config.yaml
d_model: 96
norm_eps: 1e-06
init_std_o: 0.0
lr_mult_o: 1.37
grad_clip: 2.0
warmup_steps: 428
schedule: "wsd"
decay_fraction: 0.764
final_lr_fraction: 0.0
batch_tokens: 16384
Each number is 128 + 32 x the weight over its row's rms, rounded and kept within 0 to 255. Layers, rows and columns count from 0. The size above them is the row's rms in percent of the matrix's.

# layer 12 attention query, 96x96, rms 0.182, rows 0-17,32-49,64-81, columns 0-95
size [ 30  38  51  48  52  86  78  98 122 116  97 109 126 114 134 138  27  37 122 120 112  89 115  93  97 111  95 107 118 101  85 103  95  99 104 110 112  85  97  76  94 111 109 103 102 106 103 111  97 103  90  92 101 108]
[[118 121 153 125 136 112 155 100  86 103 110 109 157 118 150 131 117 164 119 120  98 131 152 151 122 102 119 147 191 171  68 118 153  86 118 163 162 111 126 144  60 113  91 154 131 134 106 194 150 122 139 171 163 122  47 105 159 145  99 106 137 140 118 155 139 146 184 152 180 153 111 180 158  83 189 216 110 138 106 130  68 127 154 173 119 135 211 101 113 144 142 140 102  97 117 183]
 [119 137  98  83 128 184  92 152 145 158 173  82 130 159 113 142 115 124  97 143 126 134 119 148 136 108 148 120  80  85 121  90  98 138 171 132  96 102 113  73 123 178 115 136  79 131  98 136  92 164 148 158  75 169 152 145  86 169 115 129 123 121 114 161 144 152 124 141 118 103 138  76 110 178  98 118 194  41 156 136 125 101 120  57  97 116 100 176 132  89 135 116 158 210 206 127]
 [ 94 164 148 106 144 123 160 156 131  96 152 149 104 147  90 136  91 129 118  72 123 107 174 116 105 154 138 116 147 133  43  91 168 151 149  93 116 116 128  87 142 145 134 104 163  68 107  82 153  68 120 111  83 150 145 125 129  89 140 120 130 145  92 184 112 200 143 106 198  83  96 104 167 147 156 175 107  70 120 155  93 169 164 163 164  73 118 130 170 137 122 188 171 139 148 156]
 [150  84 179 132 119 101 154 126 105 142 124 122 181 174 162 152 133 150 144 139  93  93 110 121 157 161 164  99 156 148 157 123 101 122  94 121 132 120 123 117 136  97 222 183 121 147 150 102 148  99 131 162  79 144  78 102 136 121 109 137 134 128 179  65 141  69  88 127 122 145 127 174  79  98 131 135 133 112   5 127  89 134 127 192 149 117 156  98  70 162 114 126 104 142  79 116]
 [137 106 119 118 101 157  99 152 154 176 145  87 162 103 202 184 114 121 195 143 134 136 132 124 138 113 148 163 133 129 119 195 184 142 105 124 158 162  79 150 162 157 152 144  89 116 158 100  94 133 186  94 148 141 173 166 109 181 147 142 137  68 153  45 139 120  86  88 143 120 164 187 121 166 116 102 113 144 114 114 135 187 111 112  98 152  89  68 187 116 131 103 147 118 147 147]
 [135 116 185 118 140 127 248 175 125 121  97 110 137 160 100 158 129 112  69 107  61 147 105 115 146 107 151 124 131 123 177 127  73 128  97 100  95 102 108  64 170  86 173 150 119 156 109 155 147 102 152 115  72  75  76 126 109 100 140 113 156 150  98  74  88  89 118 136 110 146 133 126  97 127 115  95 111 104 168 140 149 164 119 161 128 102 190 123  56 149 110 172 124 127 124 111]
 [134 122 126 149  90 120 123  95 165 105 176 122 133 105 131 182  69 143 173 135 112 157  78 153 153 141 114 148 103 199 106 157 102 135 101  92 171 125 176 149 163  92 124 129 114 192 150 172 160 137 101 121  78  87  66 115  58  95 155 150 130  93  76  43  87 134 130  92 126 139 123 168 149 100 174 138 150 158  99 165 138 156 131 147 198 144 145 144 164 140 163  99 109  96 122 141]
 [107 133 171 116 125 126 215 205 110 149  95 172  94 186  93 101 124 107  75  97 124 114 107 139 156 107 157 111 150 105 184 143 127  97 178 157 103  87  83 100 158  99 165 162  98 111  70  87 126 123 170 165 163  79 100 143  95  95 136 106 138 144 141 102 107  81  99 140  93 117 124 124 122 106 107 122 123 115 193 105 159 100  94 163 104  72 208 138  88 143 112 143 133  98 139 135]
 [151 172 155 159 100 155 151 134 136  99 123 181 100 167 102 131 180 123 126 144  86  81  93 212  99 164 138  97  42  85 127 143 105 176 117 116 161 159 170 132 143 116 160 141 136 167 113  97 185 148 151 144 114 143  83 117 116 102 146 123 147 116 107 120 125 149 150  94 112 113  84 132 214 146 144 190 140 124 137 168 116  90 125  79  98 163 110  63 117 113 139 155  54 158 104 133]
 [ 71 197 100 174  91 140  95 110  81 121 146 136 104 180 106  85 156  81 127  53 143  76 113 158 108 160 124  89 165 130 129 117  92 153 203 172 119  74 117 131 145 137 168 122 114  99 122 111 104 143 145 134 160 176  59 133 134 139 126 121 109 125 143 200 170 125 117 156 120 116  68  85 168  93  89 144 146  63 122 125 124 113 163 183 138 117 148 137 180 137  94 107 118 114 134 141]
 [101  68 177 118  58 154 116  62 140  98 125 111 213 170 149 119 112  98  88 142 111  97 129 122 116 155 125 113 114 132 146 124 109  94 131 124 130 140 147  91 115 176 127 105 134 123 114 119  88 182 112 141 123 159 146 108  79  80 109 124 135  91 106  73  62  83 141 102  96 107  76 158 131 114 135  44 138 180 128 196 186 143 117 140 128 114 154 114 132 143 122 116 146 112  61  69]
 [136 130 118  78 185 173 151 137 137  95 109 129 150 108 124 106 132 103 130 173 130 163 118  45 106 138 152 181  99 162 147 152  88 111 149 105 161  86  78 123  95  83 152  72  36 128  97  99 114 158 103 126 160 106 121 136 140 114 111  85 133  50  95 105 116 109  83  95 180 132 130 121 157 124 143 120  89 184 106 194 115 140 129 117 142 110 131  88  91  90 157  90 106  66 127 163]
 [116 100 145 124 100 156 139 160  86 111 117 161 119 187 158 130 178 111  99 124 177 162 155  68 132  97 149  78 133 107 105 121 142 157 110  80 131 111 192  95 131 154 106 121 153  35  94 120 144  95 159  82  97 112 151  30 161 134 149  99 187 144 149  94 116 147 176 122  81 116  86 119 105 176 104 111  93 118 123 113 184 142 116 164 110 116 110 112 148 135 144 176 113 188 152 123]
 [147 129 169 140 124 177 109  89 136 109  61 102 163 144 213 149  88  73 157 146 108 147 128  93 119 116 126 124 128 189 111 121  80 117 143 131 191 139 103 127 136 140 156 140 115 128 149 141  77 108  97 133 126 129 139  92 130 158  97 101 101 140 174 167 114  95 164 135 128  89 146 164 152  54  90  79  86  77 174 121 178 116 157 137 123 138 200 112 136 126 160  99 152 167  44 103]
 [116 143 119 137 105  94 102 146 151  82 112 134 113 109 114  81 109 101 134  77 125 116  72 124  61 174  61 128  76 118 148 184 110  88 147 199  89 159 102  96 121 113 174  90  99 151 112 100 156 156  96 156  87 150 139 131  79 116  85  93 108 107 136  96 122 172 163 105  88 145 125 175 173 155 143 101 195 123  99 151 125  72  86 151 140  96 131 109 144  72  81 113 126  72 126 150]
 [ 86 200 125 161 147 190 114 105  86  73 122 151 145 108 143  96 127 209 153 147 115  72 123  89 178 153 171 112 103  73  96 192 112 186 116 180 155 108 127 184 159  93 115 152 154 153 117 118 141 195 149 118 126 119 105 127  72 165 161 171 130  91 132 144  87 106  94  87 109 165 129 141 146 110 146 164  94 167 137  88 154 113 128  89 132 149 101 151 167 120 130 115 149  94 117 115]
 [139 135 195  89 125 130 117 145 145 102 131 112 140  83  85 137 109 163  77 132  94 169 136 127 124 142 226  73 106  97 134 184 110 203 103 115 130 104 188 153 122 114  96 123 110 114 144 100  81 155 136 169 105  44 101 159  84 120 112 117 149  68 131 116  64 133 135  95  74 157 168 115 133 130 123  92 146  91  99  86 117 120  78 123 137 163 102 121 118 164 110 117  97 164 147  92]
 [117 110 112 138 133  75 163 157 148  98  83 124  64 112 155 135 125 175 122 127 146 135 178  82  99 175  89 163 134 174 112 127  96 156 170 170  58 156  82 101 167 221 162  76 154  82 102 140 150 100  76  85 152 154 109 108  78 111 106  83 141 134  97 141 177 165 127 133 129 103 143 160 108 117 129  92 124 102 167 117 111 141 139 142 169 136 120 180 162 161 128  92 126 102  71 128]
 [136  84 183 117 103 200 131 118 143 145 171  52 126 135 118 182  82 167 158 100 133 162 138 158 103 142 150  86 116 182  65 182 130 106 120 157 109 105 155 106 150 125  52  90 180 141 123  96  96 109 148 101 175  87 115 168 184 157 140 134 138 133  97 142 123  99 146 166 110 151 159  91  67 138 126 141  89 161 139 120 116 135 133 177 162 133 132 197 103 125  88 124 180 107 131 108]
 [116 131  94 133 146  71 130 120 157 176  90 172 133 130 135  93 130 103  82 146 117 111 157 124 100 144  85 143  93  33 160  97 111 153 142 114 149 147 121 107 105 150 169 154  78 142 115 140 144 138  98 164  72 156 119 114 108 178 114 164 158  99 116  83 108 162 127 106 125 119  48 183 179 118 129 111 125  84 147 168 154 118 107  95  68 133 137  23 140 131 188 148 100 136 100 148]
 [166  93 120 116  91 109  92 128  90  99 122  89 111 115  97 187  94 148 150 105 125 188  89 120 104 114 156  87 126 192  67 120 176 122 112 141 107  99 180 138 166 117  78 159 154  86 136 126 147 147 171 106  88  90  86 167 172  96 176 162 115 136 146 218 146 145 156 167 156 115 142 108  95 101 100 101  79 149 148  96 106  94 102 147 162 126 185 186 136 117 156 131 161 106 157 126]
 [134 144 152 104 156  85 148 144 171 168 167 136 156 144 178 120 116  67  79 133 167 141 154 162 120  70 147 103 135 131 187 133  92 115  94 129 141 179  94  47 133 105 145 168 106 136 112  64 168  55  76 143 112 125 119 129 172 160  76 101 169 127 113  86  87  91  88 154  83 122 138 151 127 182  89 118 150 131 138 141 137 155 140 118 110 154 160 121  46 147 143 148 168 144 106 137]
 [ 89 165 117 111 122 139 107 103  93 144  92 101 181 132 110 107 112 153 108  80 134  88 115 123  75 150 120 105 108 109 112 206 117 169 150 134  96 151  72 165 115 158 142 151  69  80  94  66 113 117 117 184 133 131 122  79 138 122 105 150 165  93 135 125  85 139 102 125 114 129 114 115 122 143 116  56  81  67 170  65 143 108  73 119  96 150  68  92 174 126 120 152 111 137  92 194]
 [116 118 149  99 156 105 168 159 193 143 146 140 128 148 113 117 110  42 116  83 110 166 198 121 133  76 101 151 136 131 164 167  78 101 151 138 119 156 125 119 106 108 142 148  89 159 100  85 161  61  97 154  91 128 135  55 139 162  72 104 150 128  72  59  75  85 125 147 120 117  89 170 150 155 113 140 131 122 169 113 141 166  77 141 104 143 144  79 101 131 128 189 133 136 117 109]
 [147 184 134 111  84 115 134 102 197 171 160 148 105 179 126 117 138  97 132 121  46 136 139 193 120 151 107 120  57 149 121 118  90 140 124 149 117 171 111 105 144 156 154  97  62 147  88 134 141 137 106 124  92 159 119 106 134 104  93 107 149 120  64  13  72 154 133 142  95 132 121 141 147 124 136  71 131  89 133 117 143 127 109 135 130 163 117  98 146 124 109 168 178 174  83 165]
 [ 50 124 164 114 172 125 201 131 157 170 110 180 136 187 124  85  99 103 109  72 131 126 178 163 146  96 153 113 132  86 157 156 101 152 154 141 127 126 124  96 150  99 143 128  92 151  61  90 105  81 105 150 118 122 169 122 102 155  95 132 131 145 111  86 106  78 127 128  72  90  80 115 158 146 137  98 135 147 157  80 178 131  91 139  95  86 166  95  89 119 132 170 147 136  54 150]
 [141 207 119 164 117  99 157 128 199  90  65 150 130 154 152 113 211 134  99 117 121  90 146 125 140 157  87 111  73 123 169 197 115 152  73 139  69 168 151 146 167 152 141 100 119 162  93 103 118 127 106 123 141 115 115 143 138 124 133 118 116  90 186 120 121  74 160 107 106 131 118 168 150 119 159 168 120  75 157 155  65  86 120 155 141 141 155  65  99 116 161 122  96  86 154 142]
 [151 150  71 186  83 115  72  61 126  94 147 127 113 130 119 164  88 105 178 148 173 116 104 123 136 121 148  89 136 171 117  98 166 114  73 125 116  86 154 149 115 161 138 140 145 101 174 166  83 133  97  79 139 161  82 186 170 167 133 107 145 137 100 224 169 168 117 113 134 114 146 140 123 145 128 155 128 137 101 177 140 152 167 102 169 141 187 175 163 148  97 100 114  94 157 131]
 [ 96  60 162 142 166 131 110 154 165 153 225 161  83  82 146 166 185 112 129 164 183 146 119 126 131 115 147 133 160 129 109 184  68 122 122 150 207 139 162 121  91 118 123 137 151 100 177 129 130 137  90 173  77 132 158 123  93 172 120 141 158 116 139  70  60 116  99 161 187 129 138 124 152 115 165  80 125 152  79 142 169 140 111 116 115 109 117 158 109 126 140  92 123 131 113  97]
 [173  62 110 154 159 106 149 107 144 171 119 137 179 128 131 109 188  84 118 129 150 115 143  81  88 118 158 162 109 119 175 167 119  70  93  89 200  94  96 116 102 109 212 132 113 152 123 109  94 128 147 135 139 145 170 113 131 175 124  98 138  60 117 121  98  87  93  60 172 156 150 170 144 148 144 184 129  88 140 182 111 109 109  90 132 113 132 118  80 120 146  84 111 126 100  94]
 [114 160 158 183 151 129 142 111 113 132 167 100 126 116 129 127 185 104 122  75 152 138 137  97 101  75 126 143 141 169  81 199  96 180 122 109 181  78 141 111  42 122 130 100 123  88 123  85 120 105  90 124 132  61 145 135 152 163 132 164 176  96  90  78 111 139 124  73  95 174  53 136 103 142 120 101 116 103 171  96 188 110 118 127 118 125  88 144 165 143 135 147 167 154 121 165]
 [106  91 126  97 196 137 100 129 141 130 106 102 126  95 148 130 142 171 180 113 107 155 118 139 153  86 115 132 147 195 105 157 112 153 163 139 161 150 104 109 127 145 126 152 145  50 140 114 143  83 108 106 112 155 132  76 156 118 113 114  74 152 144 133 128  75 118 169 125 111 137 131 140  82  67  99  88 168 134 116 196 150 158 154 139  87 236 136 144 115 113 182 179 141  53 146]
 [170  73  68 146 105 153  94 114  86 171 120 193 116 131  67 106 119 106 154 148 110 102 109 124  84 140 147 116  91 161 118 134 137 114 171 208 166  90 141 114 120 139 111  34  64 127 129 149 142 177 122 205 117  89  97 116  97 106 105 122 130 104  97 130 178 134 163 144 116 143 135 106 108 139 147 116 149 130  72 160 147 111  98  88 105 152 135 148 108 102 101 115  65  65 103 118]
 [ 92 207 120 174 120 140 149 132 136 116 152 124 179 111 167  89 160 161 121 118  71  84 162 125 106 195 111 170 126  41  93 145 129 122 112 152 153 122 128 133 172 113 173  54 116 137 101  77 100 178 112 104 171  91 103 108 112 108 165 152 155 129 110 127 122  79  97  63  83 145 121  88 131 121 101 133 113 124 149  93 146  79 174 154 136 165 137 123 128 137 157  62 176 108 141 132]
 [ 95 149 147 107 160 108 163 102 156 155 131 152 118 161 177  95 101  77 119 123 151  78 193 141 145 107 121 122  77  80 169 146  94 137 136 160 161 160  90  96  98 129 138 145  82 207 138 130 135 115 115 155 161 179 138 130 112 101  79 125 146  83 127  67  43  82 123 153 104 176 111 134 125 181 116 116 146 102  86 133 107 133 127  66  51 115 119 103 100 142 168 146 111 144  74 132]
 [160 107  78 101 146  94 122 144  91  47 106 163 115 107 104 158 146 170 107 113 130 167  80  87 118 143 109 114 175 129  95  66 157 137 128  94 121  89 155 141 141 164 107 137 173  78 139 164 165 151 175 117  80 106 100 136 135 101 205 153 126 169 165 208 194 168 152 128 171 100 118 136 130  97 125 136 121 119  98 107 114 136 161 194 181 141 135 142 183 138 130 138 127 149 173 115]
 [100 160 131 154 142 150 150  91 118 142 137 130 114 166 107 127 122 151  93 119 185  86 179 104 130 121 177 131  78 119 156 160 113 102  62 113 189  83 150 151 117 149  92  94 102 115  93  91  86 145 181 154  67 115 122  97 103 152 162 180 161  60 131 169 126 131 113  79  94 104 134 156 124 161 174 184 110 157 164 153 142 135 166  95  69 109 115 143 183 120 131  74  80  92 157 116]
 [142 124 100 104 130 129 115 133 138 132 153 229 196 119 171  93 104 194 134 148 102 165  83  66 119 118 142 158 179 115 121  87 188 111 198 113  84 163 123 155 159 133 155 192 155 139 119 135 162 145 106 115 137 138 107 126 104 138  97  56  94 145 168 138 129 145 128 128 130 158 206  61 154  96 120 134 158 142 109 145 108 133  75 123 137 100 156 132 102 128 151 119 127 125  84 178]
 [ 61 170  89 152 156 150 107  61 121 104 153 123 115 134 111  92  58 158 126 114 144 154  83  99 128 106 140 113 105 152 141 113 127 141  94 118 178  70 154 152 114 149 100 125 119 133  84  87 104 150 120  79 145 143 109  90 119 130 114 163 100  51 123 184 100 127 111  83 143 138 163 197 120 142 185 166 178 119 179 158 122 131 173  88 153 133 163 168 153 108 154  51 154 150 108 151]
 [137 118 174 141 141 130 152 160 119 144 124 105 151 140 137  97 222  92 134  97 148 103 154 146 127 125 163 134 122 151 199 202  87 100 167 123 118 125 115 104 137 105 110  60 124 123  92  74 137  83 146 185 152 151 128 149 131 105 119  86 157 117 122  63 153 115 172 128 170 133 102  84  95 125  96 122 124 105  54  87 195 163 134 110 164 125 125  66  94  96 107 175 137 177 155 109]
 [122 116 143 111  98 132 139  93 150 161 177 151 176 124 124 103 135 142 124 165  95 139  62 104  92 152 123 110 156 117 137 173 141 124 167 133  77 141  88 142 132 128 135  81  79 132 126  88 121 150 118 163 158 138  89 162  92  75 125  86 114 105 120  95 134 205 142  60 134 179 164 128 130  77 135 156 190 160 118 172 144 160 143 105  84 137 116 122 155  70 161  69 112  86  33 127]
 [152 141 158  91 140 157 132 178 137 109 118 128 134 116  95 134 247  98  87 100  92 151 180 178 121 129  98 146 116 164 144 124  96 105 131 132  99 132 109  93 173 121 149 128 130 173 141 157 129 100 100 150 159  95 166 125 102 111 113 102 144 145 147  56 130 114 160 148 123 152 140 117 150 102  54  74 100  65 106 102 107 145 113 160 107 128 144  66  81  99  94 204 151 188 144 149]
 [156 119 172 134 118  96 160 160 146 163 113 126 184 178 142 133 203 114 165 111 111 146  83 135 138 161  83 126 178 144 167 133 103 115 168 153  99 139 110 116 153 191 143  75  90 144 101 153 137  79 130 180 107 171 128 158  83 127 103  96 116 141 139  88 152 147 143 130 103 104 180  57 107  57 108 112 165  76  82 185 115 123 139 148 129 126 190  83 116 107 104 176 146 166 127 113]
 [110 127 166 105 115 149 158 189  90 150  62 146 120 163 152  96 179 109  88 144 149 121 135 166 125 129 108 109 169 129 130 151 102 154 211 133 111 124  87  96 186  89 141 145 118 158  63  82 170  79 107 183 123 100 138 129 114 127 123  86 158 146 142  88 161  85 125 166 100  87 114  65 151  69  74 139 138 134 137  91 108 116  97 167  87 130 174  92  68 106 115 164 139 136 101 123]
 [166 184 138 163 136 133 148  97 153 127  86 200 107 134 107 120  76 111 100 129 104  83 143 172 119 122 140 111  31 108 119  71 155 100  99 153 144 169 163 103 115  73 166 120 122 177 137 138 171 144  70  97 127 122  93  94 131 142 116 160 161 145 164 118 111 115 133 107 144 129 138 214 185 184  95 155 136 125 147 153  92  90 125 105 171 146 118 106 125 102 133 135 106 140  70 194]
 [ 64 126 113 143 100 126  87  70  67  72 171 144 185 178 121 147  93 172 167  90 157 103 104 164 172 143 115 108 117 139 160 116 158 148 150 133 153 111 171 150 161  99 138 191 153 114 136 134 112 118 117  88 180 114  86 131 141 126 169 170 143  99 128 211 164 132 107 148 119  91 128 128  82 111  97 186 133 116 155  77 144 177 172 111 145 155 147 148 124 145 133  78 123  98 196 142]
 [134 119 184  81 134 115  99 163 116 150 171 104 148 125 151 111 157 112 148 129 112 112 159 119 135 129  89 124  81 169 159 146  88 177 153 138 174 152 136  60 123  78 175 126 135  72 130 129 139 143 108 142  88 113 111  69  84 195 110  64 145  99 115 116  36 121 124 148  93 162 109 194 154 131 149  90  95  88 124 183  93 122  90  91  81  79 170 116 150 126  99 136 143 145 105 112]
 [175  92 132 111 167 162 158 110 144 119 137 113 121 125  90  83  66  93 132 149 130 123 124  69 141 121 105 164  85 114 105 161 150 114 155 117 118 151  64 162  96  99 165 112 103 187  76 100 102 115 108 108 160  86 139 128 138 115 108  98 137 108 119  93 108  67 108 188 156  78 109 136 147 121 131 132  89 167 118  91 134 101  96 136 180 115 168  75 134  77 173 115 113  70 111 232]
 [ 93 146 171  74 156 156 114 157 139 147 161 153 111 117 153 126  85  98 111 144 228 134 125  69 104  60 131 113 144  92 134 136 170 151 173 115 129  89 124 164 131 147 111 127 149  51  49 109 181 144 113 165  97 102  97  52 107 143 152 129 159 137 101  96  95 118 123 105  81 125 103  70 136  70 173 130 132 131 156 137 163 120 133 146  94 126 168 110 143 133 116 107 154 138  83 168]
 [175  80 105 104 141 123 111  86  83  94  74  99 214 127 178 162  99 101 124 150 120 175 203  81 131 142 135 117 114 217 142 140 120 132 114 109 199 159 121 142 127 117 123 209 137 125 156 147 152  80 111  91 183 133 154 118 151 146 111 121 133 141 135 143 133  75 103 133 178 116 146 123 129 109  87 104  49 115 144 119 176 134 131  98 138 164 122 141 109 146 183 114 125 148 134  90]
 [115 152 130 155  79 121 153 110 162 109 141 100 127 122 123 168 106 161 206 155 123 124 118 171  75 117  89 121 141 124  90 154 162 118 137 170 111 137 156 111 111 148  78  59 124 118 118 103  71 131 129 117 111 152 106 147 154 107 115  91 115 161 151 173 181 123 156 155 140 153 105 196 135 120 109 177 204 148 171 100 135  96 236 171 148 149 121 174 153  96 124 124 131 138  85  66]
 [100 117  72 123 104 159 164 136 113  86 142 122 140 130 108 123 105 178 124 126  67  79 143 128 149 125 133 112 128 102 151 142 150 102 136 185 108 150 180 162 147 129  69 102 120 164 144 114  28 172 108 134 119  86 122 123 125  82 149 172 102 151 181 139 106 142 154 122 122 191 122 127  99  74 153 144 101 149 247  95 148  97 114 125 104 152 123 118 155 140  88 197 137  85 120 115]
 [133 115 126 124 145 144 179 138 100 101 116 162  90  86  99 132 123  85 124 160 150 156 106 124  73 120 158 125 156 113 185 117 150  96 142  84 155 119 101 105 187 113 106 117 156 143 158 110 185 163 153 138 106 131 117 120 105  97 161  49 204 142 134  94 143 143 100 110 156 175 139 119  96 141 137 175  73 161 132 147  97 128  89 106  69  97  45 114  49 116  99 184 114 101 131 175]
 [ 89 160  78 153 137 164 138  62 114 137 209 117 110 131 153  96  84 137 127 123 161 139 123 104 167  72 137 111  76 133  83 111 160 143  88 115 159  60 190 162 102  97 116 116 122 122 127 123  86 132 179  70 121 107 112  95 138 126 164 150 133  80 124 162 121 145 179 139 132  99 119 182 137 173 187 127 134 126 111 121 144 123 127  95 159 131 128 161 190 109 181  39 157 139 137  95]]
# layer 12 attention key, 32x96, rms 0.164, rows 0-17, columns 0-95
size [ 79  62  64  67  75  72  76 105  97  91 115 127 120 119 133 128  72  73]
[[127 144 129 171 137 108  64 161  83 104 122  65 185 134 124 138  90 147 169 133 103 110 132 148 139 140 117 103 147 128 127 103 118 136 125 178  94  95 110 168 169 144 171 171 124 118 115  92 119 202  97 120 118 165 132 130 158 199 120 182  63 154  90 143 128 105 148 125 180 114 109 109 135 149 138 119 150  70 159 139 141 141 128 107 199  71  97 122 174 188 156 123 105 152 216 106]
 [147  82 155 130 144 156 130 108 159 115 128 145  71 181 176 152 119 112  88 146 162 129 117 136 138 141 152 149 140 115 102 123 117 173 115  65 108 144 153 110  88  73 163 122 127 189 101 106 204 116 147 107 152 113 170 117 101  80 105 154 174 125 190 122  89 104 119 175  49 130 167 160 156 111 105 166  73 161 131  95 104 143 144 149 121 193 142 111 110 112 127  84  90 159  47 129]
 [124 128 118 154  83 128 105 127 127 155 104 122 170 109 103 150 152 123 144 119 125 114 172 134 158 194 130 125 155 132 128 178 144 123 177 146 137 114 151 165 172  83 138  53 117  74 136 213  69 141 128 139 146 143  97 131 168 186 170 113  99 168  87 129 161 100 174 136 146 114  91 160 127 128 126 145 109 112 132 107 151  80 179 183 150  72 146 130 159 144 137 166  91 138 238 111]
 [148  76 109 130 142 123 131 123 122 149  86 100 160 180 136 116  90 151 130 134 155 148 137 100 157 169 161 198 147 104 114 108 146 160  60 161 144 153 103 162 117 130 141 155 114 136 160  94 158 170 173 154 105 151 169 108 122 119 123 171 135  90 137 162 134 174 110 103 104 171 130 143 112 154 173 194 137 188 109 146  92  93 108 108  89 161 143 113 126 103  85 152 149  68   6 164]
 [128  95  84 121 124 111  80 140 191 140 111 175 115 154 145 138 133 131 174 172 100 123 112 128 114 175 121 154 104 147  88  89  93 154 133  91 141 135 132 110 122 136  93  98 145 142 110 153 168  82 125 109  47 157 178 175 123 136 144 119 155 152 127 144 126 114  96 145 112 133 149 193  98 164 162 138 151  94 220 168  85 142  61  90  99 129 119 140 110  92  64 118  43 145  82 141]
 [129 114 145 120 157 122 180 179 116 132  99  56 135  96 108 168 167 111  47  99 174 125 149 134 153 138 144 172 115 129 160 158 200 174  76 139 153 173 133 106 151 110 156 134  95 178 182 117 125 111 149 101 166  82 117 147 129 120 119 157 174 107 143  94 115 148  93 138 124 151  85 140 122 133 182  99  93 121 133 126 102 110 108 144 101 102  97 101  97  70 145 178 217  92 181 128]
 [144 123  94 127 165 132 136 136 151 149 108 118 155 157 153 101 136 156 182 129 188  84 160 123 132 119 231 130 183 113 148 123 159 176 113 135 169  88 163 127 105  63 135  85 144  72 174 147 114  92 173 118 163  91 198 122 164  97 106 105 152 118 133  84 151 117 135 124  93  92 127 103 101 152 122 129 113 184 148  68 118  86  97 136 135 103  66  97 114  95  99 104 180 150  98 156]
 [130 134 163  78 169 118 205 148 158 131 124 150 134 145 153 162 124 115  75 104 158 136 149 117 114  73 151 165 193 143 189 124 115 136 127  82 148 182 112 118 153  77 131 159  81 139 180 133  57  96 160 173 138  96 168 160 104  75 135 108 155 127 136 108 124 144 139 109 111 167  91 119 100  98 182 159  84 214 102 144 120 173 133 121  93 121 133  94  95  95 112  97 149 104  94  89]
 [138 140 163 121 105 183 155 112 182 142 132 146  98  97 151 135 114  84 154 119 131  81 122 124  94 158 124  76  91 152 100 167  42 129 181 150 124  90 152 158 133 181 124 113 127 197 118  85 142 179 108 110 185 171 110 134 126 150  79 138 104 102 130 117 147  97 115 137 187  84 177 156 200 147  69  62 142 127 122 111 166 100 102 160 140 122 174 129  90 137 108 127  94 110 141 166]
 [169  84  72 154 131 165 106 141 138 152 114 125 115 109 160 139  93 142 193  93 188  88 164 110 202  97 153 149 123 119  80 109 143 132 137 150 117 136 150  98 124  89 115 114 152 157  83  83 141 133 136 135  92  68 182 122 116 135 145 176 151 141 155 130  97 147  86 163  70 103  69 115 178 119 148 153 117 172 183  75  98  86 179 130 141 189 120  96 140  73 120 108 151 162  94 135]
 [ 99 192 147 144  95 227 115 160 160 140 146 114 162  81 143 144 136 125 132  84 154 103  58 131 128 176 119 119 123 143 154 171  92 132 138 139 125 148 103 138 126 110 164  94  98 138  71  96 139 144 178 103 164 106 138 159  78 150 108 177 108 134  98 100 106 166 161 124  84 180 129 147 158  61 164 120 167 117 115 117 188 104 157 132  91  60 145 109 177 122 122 140 159 167  94  88]
 [141 113 121 170 199 151  70 109 129  89 102 101 170  84 137 112  96 154 170 158 103 227 124 133 138 135  95 191  88 128 142 133  50  55 135 146 110  82  96 169 131 147 111  94 127 134 101 120 137 151  72 227 134 155 181 122 114 133 102 144  56 100 133 137 101 116 111 118 137 112 164 131 147 109 116  91 133 131 118 152 126 125 100  73 140 114 116 152 159 133 116  92 127 101 117 142]
 [136 186 142 122 169 124 156 131 103 139 108 209 183 192 167 152 120 142 136  84 146 145  85  70 117 108 143  95  90 127 100  87 105 175 111 133 174  78 156 122 126 142 149 111 181  55  96 159 175  75 175  82 107 127 145 106 130 109 105 179  93 157 164 203 111 133 134 125 134 106 150 120 174 109  87 146 126  96 118 160 159 141 135 115  99 159 158 136 120 138 119 149 162 141  62 121]
 [122 127 121 101 128 192  98 116 112 121  86  88 128  87 181 144 133 120 183 193 158 107 153 128 127 103 117 107 153 170 129 155  94 160 144 127 111 136 161 131 121 184 140 134 104  77 178 140  94 144 140 113 123 134 179 157  83 191 100  93 190  81 150 136 153 107 157 150  78  68 164 134 101  82 104  75 125 177 177 122 157 143 108 128 127 175 170 124 116 114 178 126 136 157  44 129]
 [140 112  96 166 109 110  24 126 129 150 133 120 127 103  87 130  98 139 121 103 128 138 159 160 141 200 136 121 110 124 134 138 141 170 128 169  73 109 117 159 189  73 131  97 151 124  87 112 119 101 125 189 145 121 107 151  89  86 175 130 107 110  88 141 127 150 179 130 101  88  70 146  94 144 193 127  94  95 106  99 159 100  98 129 167  73 121 118 176 106  86  77 129  65  96  88]
 [ 99 173 119  74 186 122 100 124 114  97 167 152 178  71  88 100 133 157  86  87 140  50 132 125 162  95 134 125  76 155  74 132 147 155 105 173  79 154 130 177 175  98 138 219 113 136 141 165 142 165 174 115 159 145 163 141 123 131 148 117 110 102 172 139 117 123  58 119 130 203 177 137 129 128 114 154 132 144 117 124 140 151 164 127 152  82 148 115 133 153  96 121 142  80 141 160]
 [181  81 178  90 115 125  93 105 159 152 133  90 155 118 108 152 148 149  98 142  79  56  80 111 134 173 100 153 131 141  98 110 124  66 170 160 149 116 162 113 146 114 104  92 115 166 104 210 107 105 183 145 137 127  87  88 158 144 159 170  70 150 120 109 174 147 148  93 108 146 115 132  67  69 134 124 175 112  95 107 109 123 185 180 126 154 128 172 116 132 153 135 152 163 116 174]
 [132  73  63 151  75 131 127 137 127 133  99 124 164  74  79 112 132 126 146 156 129 140 108 155 131 165 112 176  99 140 165 122 128 121 186 164 146 181 106 115 139 142 127 115 160 123 109 193 149 114  72  85 134 151 155 219 111 180 109  95  91 192 105 117 139 129 156 153 119 124 197 108 102 137 144  82 142 122 160 128 173 110  84 148 127 139 173 137 146 121 184 143  84 106 209 126]]